Part of a small language model's weights.
Size: 9 layers, width 128, 4 heads of 32 (1 for keys and values), MLP 320 SwiGLU, vocabulary 7470, 3.41M parameters.
Architecture: RMSNorm before each block, rotary positions, untied embeddings.
Training: 130M tokens, 7947 steps.
Each number is 128 + 24 x the weight over its row's rms, rounded and kept within 0 to 255. Layers, rows and columns count from 0. Numbers have three digits each. The size before them is the row's rms in percent of the matrix's.

# layer 6 attention output (transposed), 128x128, rms 0.454, rows 8-27,40-59,71-90,103-122, columns 64-127
094:108130104111186168136161145110090133118174103109133112094157146126124080165121109116111109135114193102161130134128161103125149136133145148104129117155130145126113118152127097163126108135154157
087:102115120087143113111145138136131153169135118129131134101142126102148121159162114109138123124125177132139118106165125095135134131159127144115070115130124130111076138101124109095112115125153105
105:150143089124085131128109109136164129100175165136146119163118177095133168117097113158128138154114135147118135157132087139138145165114129087156154077115132155115123117101149149107099114125142126
082:110113124112069126114112078112147139171096125143110102116127115088153119076079118131166154134134089175119157134124123186133110115153096091166113134153106149154093111130115135136135137108120089
088:139179137172154077113122055150116143150081155144109141142119091122145128161119146105139159093147137113109084109157102149152134147149124102126160126116165090174157107136121097108128118116147117
107:150113150146142142078120125133114119168107117105141113130134085136116110219120150126119088141139161119112084124109108130132175127147150109132068100147131132126131124083121090159122109102130132
093:090119081145185095116135069124137146121089162113115130117134140101167132111117128130157168146162122137154104114177130115117112154166164115130138095097119087095091101114163122135159108130148085
107:100106163103230126098095107128152113139139173157143138129178127108144103174130144134107138138123144129132122119142131128130119146151117131137120138151132128138114129108105109184108120182084130
099:179123073122053144117120127132078131141135130145118135139113132147140155121118150150114119076135126120123132130124091122129135125102145160103126165069120171121126130144093116104136147158122145
099:140126168115100140141118155140079141133114075105120103133130149104121118145133134150135144144115140112141104183109095123127137099091159172105088134162087124136104114114113163151134090107159150
109:116117052125174119164092065129147146101122119116150166135115109143181159139122113167093123106152106154107099132130160112102129152115125109154157128098136117172121132136139128143110109156097129
098:112120139178132104125143113158100107154103138091095119132133118108079109105144102095186115141118104138121105154183096152141130121141129120094154134145158126097135098110100122176145131120166164
114:098138146134179138128101100100125144061145107101123130103125104143103178163157118129129138152116135130120121102130132104127123131130122146141117083151164078202130136132142127139119067117124145
095:150133127132128121109143111167098120148141093138099114115115097122111095108109152111144112156122144109192113149122115156106130113106126090128116163141148130064135104129143097129153150069144090
096:192142100139087154153143113123106105143095125110137138153093125118149116145116147141129147090132130176129134154097098096137163169104148116131127115116154097111159101130149120116131172099102162
103:101121120144149153120132122120154120129198124118069065104121120100141142076102099114113130119112146114130176159112147121152110141140161099154149122073106155110141141147119111136111125138093054
098:128091130132098139148143114120116128122119114108134084123122134121085119105103114159191166123118129113151095124173149107110148138145117104120104151110130145147158108125164176120129129101157146
096:151104137094061109115143133125128134138101149131114159120125128105113123066098120142112170132101123107141112152155135123150090122165092092106145112138127119179104065098117111148144166129132089
107:164152072131034094171134083139128148111138159119094144135107109110160175111093123140135123126147129142141133146157132096116119124118117118170126105096108113062133084121127151120153139130149134
092:131152164096132133158164165085136140097102117108148175131107188121091122132113103151139147094118095140133137140120142139122123163119146116121140106123089118122079127125118161093086125143114124
112:108126150098049122087133093101151132152162145129142120125097088135146137091159134124115115149131111128097099104153162146108142134150124123170094136144163103229129119110147134108105134120112092
092:125140120137150122125163128123136131088153188106139114149131109141099137168128133155111112137138141148149088146093075130117110105141130110129168117111119130172137110139131100110088133073108142
099:084156100122154138105125121148144087158114061105109129106109120103154134147142173166149111129121118142128129085121158143174135100136110137124139090129123121122113161117112125132143065134157102
111:132152116109124137136106194178148136173129157117157109115083105134140141039110140138125122136155117096145090095119094115153127152170152147154159095124082134139101160168118157092128140135115137
119:157129120107033156127147120101122117148206150121135118133109088154081132094117128169149119180122161116158115111145154127126082140145144155133093130133158168171144118153128101114111107115149081
121:093130120124135080171155177131108117132102088150101146121110147093131105108117130149162145122135086156135128159129164111110135099113097129123100123126118115108147152111101148090138156142108112
124:151124088124212108147116137116124096121097136189166123127124137110122112214114147108115125117092114131141143169136122097109131108107128130144120124096110130050153120119132153064146123133129139
101:129104136162162104175101170100131120109137091115098120120122117127137148131141151126165132124084114157125102138121149117082126133098133124132102146115153096030102149154137132117162157128139153
099:143137105121178118135100151171194097131130102132156119132105121166137125156161144122145138173088095139165116127134151150096120119124123131154099112159093117185143142105135173096136170121162143
095:144124157126021117149117114098109123105140129131100074121103134109154116062143107114151157125091147133099093149085154095117130112095154162123113115150077140163143119155165139116133099150135104
099:124137122124048147120185098095104119123150119137126117137106191100115088114110092129101121131178120066136117130105148127118116151120108122115098128163133168169138135119121133123100128122124102
096:144131141113225106139128105114132152098073094115167136116149155103134115165108128099145141139127131146141164113088132148129174135122135116081158066120129125117117131103144128140119141152105124
089:102112148088090096097143171113105109160121103132135127115149143136131095129097098122141140110076116119198103134145147160099135105131128116115129101120106089081144160114107110125161141136131183
097:115110099155209173103126139161135156162143145137161099151155126120146148163117168139127173138135130123143115102136117133160128129117124103160133144101097104141095149143105104096140150119094142
109:087099083139129128085096129123117138098131131134115165114131154111112123094131105137099140094159179119134147109145103136105143116172117126143135101129156091120130166142129060103107144138151145
097:081130142113060182126183078116100126151128149106150145154117139158104157151118143125165106163146089100070117125121132168092108128150119106117142116113144143127116108101148089142144138152102128
106:144146114097031084147118114117112126134150171115158160107127106160147140074145170138133091081155135190114119131125153134115127120144107139133121146127124086192135133129097122110128125154137133
100:106154156112057107101117094085149143115157121140099111123149117112138161122149094131141108143165153118117120113107078121120144150133103129109106140158154152111097107139111130119106155116121136
096:134140146145167124136143136104146106145134154144162133138168158132130165126176128147147131131087112109144104119119091115111123156101133127121103104132176098173115124114113165154122118119106144
094:119135109154103137121143099121149128124158163153146078161084092149134121143106109164172122157161130140142120162122158109089135109108134105094146102146143116127145119115145087124126098122109138
090:129120153124102118145114143132126173153093101164175126126136115172177150104117136106137110165146132066126131120110154145121143074148117112092095141130138084121154170138121133145133090159133182
114:155142143104112155132153097104138126122093117109143101125102132135102136061134114200151145078129117121135088116112138139141110114113141132133143130154124135199127125163139168165109137115101120
106:100152126141167102123118104117109136102135083165122128127129130122147117130117122102129133136101118097133118110124171140122121157112110092122146130157097092056142110131132092092140104143113102
083:160129127133111134170102130146126152147131139130090129140093101176106116062123143087126115130147140122084094128123123106120108121118136161127111176117104159103152111133135144103131155111118076
086:128117121113112150131177131126128111098146147105163149130130178127122116175153073164102143148102138075152133141147141106152125126077113111133101158113149117071119087134144114127146113086131180
089:095117149134167147113114153157096099099160106168098122143144145101129120100170082132122108103127129141121137122118103091128150144103127146125161111136123184121129123104122127131106177141083160
087:114154125111109156121108092144130161109129211175081096105113144167121136105114109139115102122149096110123098117125054116135091130140132129134138157122168134108120106165135149182110123152126094
102:130079125126189156162134156165120159133095128129147159132174118127130141153131117156119099104140111130109140137084140112140127116107125104147125131101158157121108154113099091162106152147102183
085:132147154130142103147165122106120112134117093140147093134078103158132113129108131104127131173131110134178123118131124134129127110131123079134145097135080159209136114138122106126150118128125152
087:116167168119139108138112146147138162106090121127118137156130149120157129085114113125136114117165129105082114135113161123145139117172097122099134140133127174112123118147150153179160143119123101
106:137139129088124157122165104115119140127165124106149152143108104124112116137131111124134084181139125154142159132140121143130125151164071114117110088121139155175128136119135097124130090086141175
111:133134160118139110151121169126105150146117124131104124127098090148133132190105159074122099161062129171156167128127161100092137118131161135113147139156128103085120108103102142120148142140149158
093:153112121148133114149123174148122136181079130119129114146124119155101122117096151077161132065149109150111142122148164099109115111132118160127123139104122122132135121140152167116109192086120133
082:142126091123135113119148149140184094133094136148180143168131155116153150146149110162144144110155085124134124141146136139156105116107162075131137134062136140144091111098138097121085179122158090
109:147148155151127094139181138160120099118078114094118099093084107143106165098065133118110122099106136136116111129135151129123144130170170134120167114126081090147124153126110177136135135121142104
100:126100155139168110174124173186143122137103078120141106109172156122127131139120132122128138164101100095105141127136137152150111112121086144095117145098119169138076133154144095096134145121125099
086:155148147093106076167134145177147178128122080159131142138133118145173144130105130111123135161116154117126109112093115140099127100129108101092082104134130105119107145157134135142140117064127157
093:132094125104135115100124149153145114135113118166123100196114135125183098161153099097119138142136125107162171094142128128138140114111129100094099127144129132065116125116123102086131121122135178
109:114163133115101161161135170114118143131118184140105118126114141134117123084115104142156106098129086110127128139105122128159123112104147122128169126127085172113130129143121188158137117171110096
091:122081138147177119111156078098126112154104147104121114116118096141093133137130162128134173145145119121149096134127134143133114094116129141173165119136131150082133149151156117108061141152122131
097:113091142104112138117135151120105172156102124119115124155131160110098128149080129142114128084147098186107145147088131133140130117111130142111140139097141163108120148123119132125153157109100116
098:095166107146191113139111169148094139096115125140100156140120132144157139164114124129126116161127135106158144139122118128125133136164112127136120104090122147042139115108106115112165118104145145
095:174098111159141133148100138105145086115123121115126149149108173084111111123138175122146140120092145131106144138134111126117135125133154139107108120113158138115118151119149132191138174164146161
095:169175165117146133136148111106130137118114134107151118131137113151124130180099131100108135142130165091187166116145094112145144139148113119142125139154178091156157162140144119169136152149110137
107:078097158140167131122115065144129147114148114151109156131113117120104160173151144115136099114129150181116145134129113127088154133127109157119134127142150134152130173123096114138143151140150138
094:122149127142157121164121122133162151137081111102155125144113144117164104161130154119129167111142094136130115113120123140145156120116125096123170150157075087196104166144147156149157131126159126
093:131131165140064121118163131157162117136109131139164152136116120155146140121175136144115180116138124140138144112162163107149146175144158106153122139123085142227143148121141081125156146139146141
096:062149125100101139103117129139144142135186130128116107152133152130134160122164121108109143112086159098147140078120110170146145151141169124128159149114153130146141130157114124117085123107136088
096:130148134079063164085090170148156130137123154093159168135127138170136112179124152157162141088142098136139170125115142132140135074141084146130114111134147153072130161121144159138118133105142173
098:123095117132090134161144114085107143163134157103119143083168114079075152177115139133136110157142173120084138118132102160152120112122122153127115099079149117108147126157123155129110113094132148
107:118144117104095113126054108148154134149118117123155122119168139127164144120125128161132141122173128120160140093150116171148157108107121090133180165137160086098155160111101126131141163151100126
095:113140129142119100127099098134145104161128156149140125098182149110130140071185123152153174162119127116097133104135120146161103096127144119151083096124086116146131129121163106090110102090158174
096:147155143093052122110130125116178149111174164160100117105149125079161158120155144135114166095128137135135130123166092133155106098180125156133095156147143099131131109122146133063162112130119127
100:152129129144163156165092089135097144097143144145119122124097112130097127155129121141111105141146140154061211162118120110105139139113111149116178124110127148105161083166162139110118119125107139
106:143126090124076149125067125091150096127134133163138160150159149106130138092150112135143138178103096140131083122142113120126109133080111131125098122133128172107089111104147130147090131147119116
091:133156135121095154063130136106116111140119134160111139132081116155115154173124146109151102112112096155148125135088134108114135118101129122119155115110126194112130111101141173218139125088141146
100:143099115127129157116111118163140096164093121144153084136145119108099093188111149104112156076115144161184126120160112097165160155132125146139121121127128126176152134117142136149116168165124153
086:169167093144075123137136115136133146124115127141148175093118116117148108161120109181117140172129084124129104165137182127100159137101139114193122095135115155107113136127113149182153121120148120
109:162073146119138108089154133128113119143098104126108113158114156147103114121139134107114181135097158133107110096132163132113129130155142131124151096095131124165108145113140108110133173105147193
096:107156120101153146126079166171122126149110103132134105159123077129148115102080125141121135103137115151121137145148147178138134133176168112090118196136121115125154130119114143099179134135120069
# layer 6 attention value, 32x128, rms 0.148, rows 8-27, columns 64-127
112:096153146129112101103113137116159114175164138134138108095109133135151112123135110085106159106102171195162130140116106127151120121105138109093115108150123135135083134106157117102143129164079142
097:167129151056106109126113148122144145154141135069109159164170095135126113153140084117099120146138126135095082165153138092153124133161079171163194141146164126156154124107135096156124115114124115
097:111097147157139145083152123142146095122142139095119091132133147097106131127125089130165153148074160134161136115126090112095149110130123114145137106122131103135131102119144175143096069116177140
090:114111158102105147205165113105169154177122122130152088130148083127103174127177133113162101159152148140159124119127127145144149110133131140108094103159148147142140099131167099140107119135121112
099:121128145157087115131121085099168126143105173143111138098088101151122112103118166135134151127110152148096097125145135147149113131155144099133156120151133141134103118152173135172145093134119134
106:158107110151137109121139135129156136151146073179131141176062140136135096155101168084140131148154156140166135155087138109119168080122147133146130127105080114133119100138150159118156154135141171
097:162079143142188112165131144130069142143103125112162119105144160132157115112167135118123140114129120109175128117126138095157124092163150147094120124121155123093132160156121127119157153096114125
096:134090114119150127109123158127148162093173102160118141134123141086102162166091129114133123123150127085157184093099165129156128121109120146166121171136148123109148123127129123095106147144145136
092:152106109146118160102160084106127115122111127143164108134148100146063138114169119144080102142139112121163139135121178114119147138130112136118145124096108124122154138099090099084153115118115185
103:118151160130099181105137144145160157126138115149122113141119119138151107101156139099100099050117144150127092117135128084117159114090116130138109202148112139121137127145142113164162162109143142
104:163102087113106107094097133126112150122157119083162097120111118180123139121124127128158160142148108119105105143150115113143104114160125104149114171128095176147163117105184126147142085130137091
102:114140109090155190143138131136125161082097109116151146176122170105150129129139137101107080168163116158136141186137144120176127148103150141051111139134108168124097137146138149153122132150157151
102:119121174120147138129148101125091126108119133156106112111131110132135128122161115124161114124107135144159130154124084072152117124129123170140129184183130154124128147158167116153168128164087112
094:147159114135164180146152137125139126153139125131086122179152114102140112154147114105112173126128115185117127132149115121130137109112145115096119131147147139109132134116137132102090147123126112
093:108142104127119116113115098122122120119116196193135113115140121146142138171142126160085140126133074160146153168140111132113157157127120132128110107157122138128150136117111122112176143125168160
097:136116116153116149088139129128158113135145101115111089080111168133108158121148083147136117148118140112102154180121103153137138089162165168166132161127132137162122090129101072124129111101162120
102:100148112118064136124174100076138119122141084130140122096141105134081156112124127133118142150101140117101115160137119111136142084123130112128168161130142115130146173095088127145149168102151155
103:100153084132117128110136150127110094095132135159112138140117108093107147125145140102120149101097158143134136110161105117129137129166129102148099110128133119148134154133126137147112145135131162
097:115096107124136083162140099140116103153120120085102144108133146098154154128169149162127139161120125133102134122145132123127108134113174109084122115161129134149127084117152189096124094117119134
095:098154137119141100145087096121105126113120110111116067121105169179105136132123131091080156132164137158086110169135151122127133158152089106148141132153131061124129129133086103103124146140083131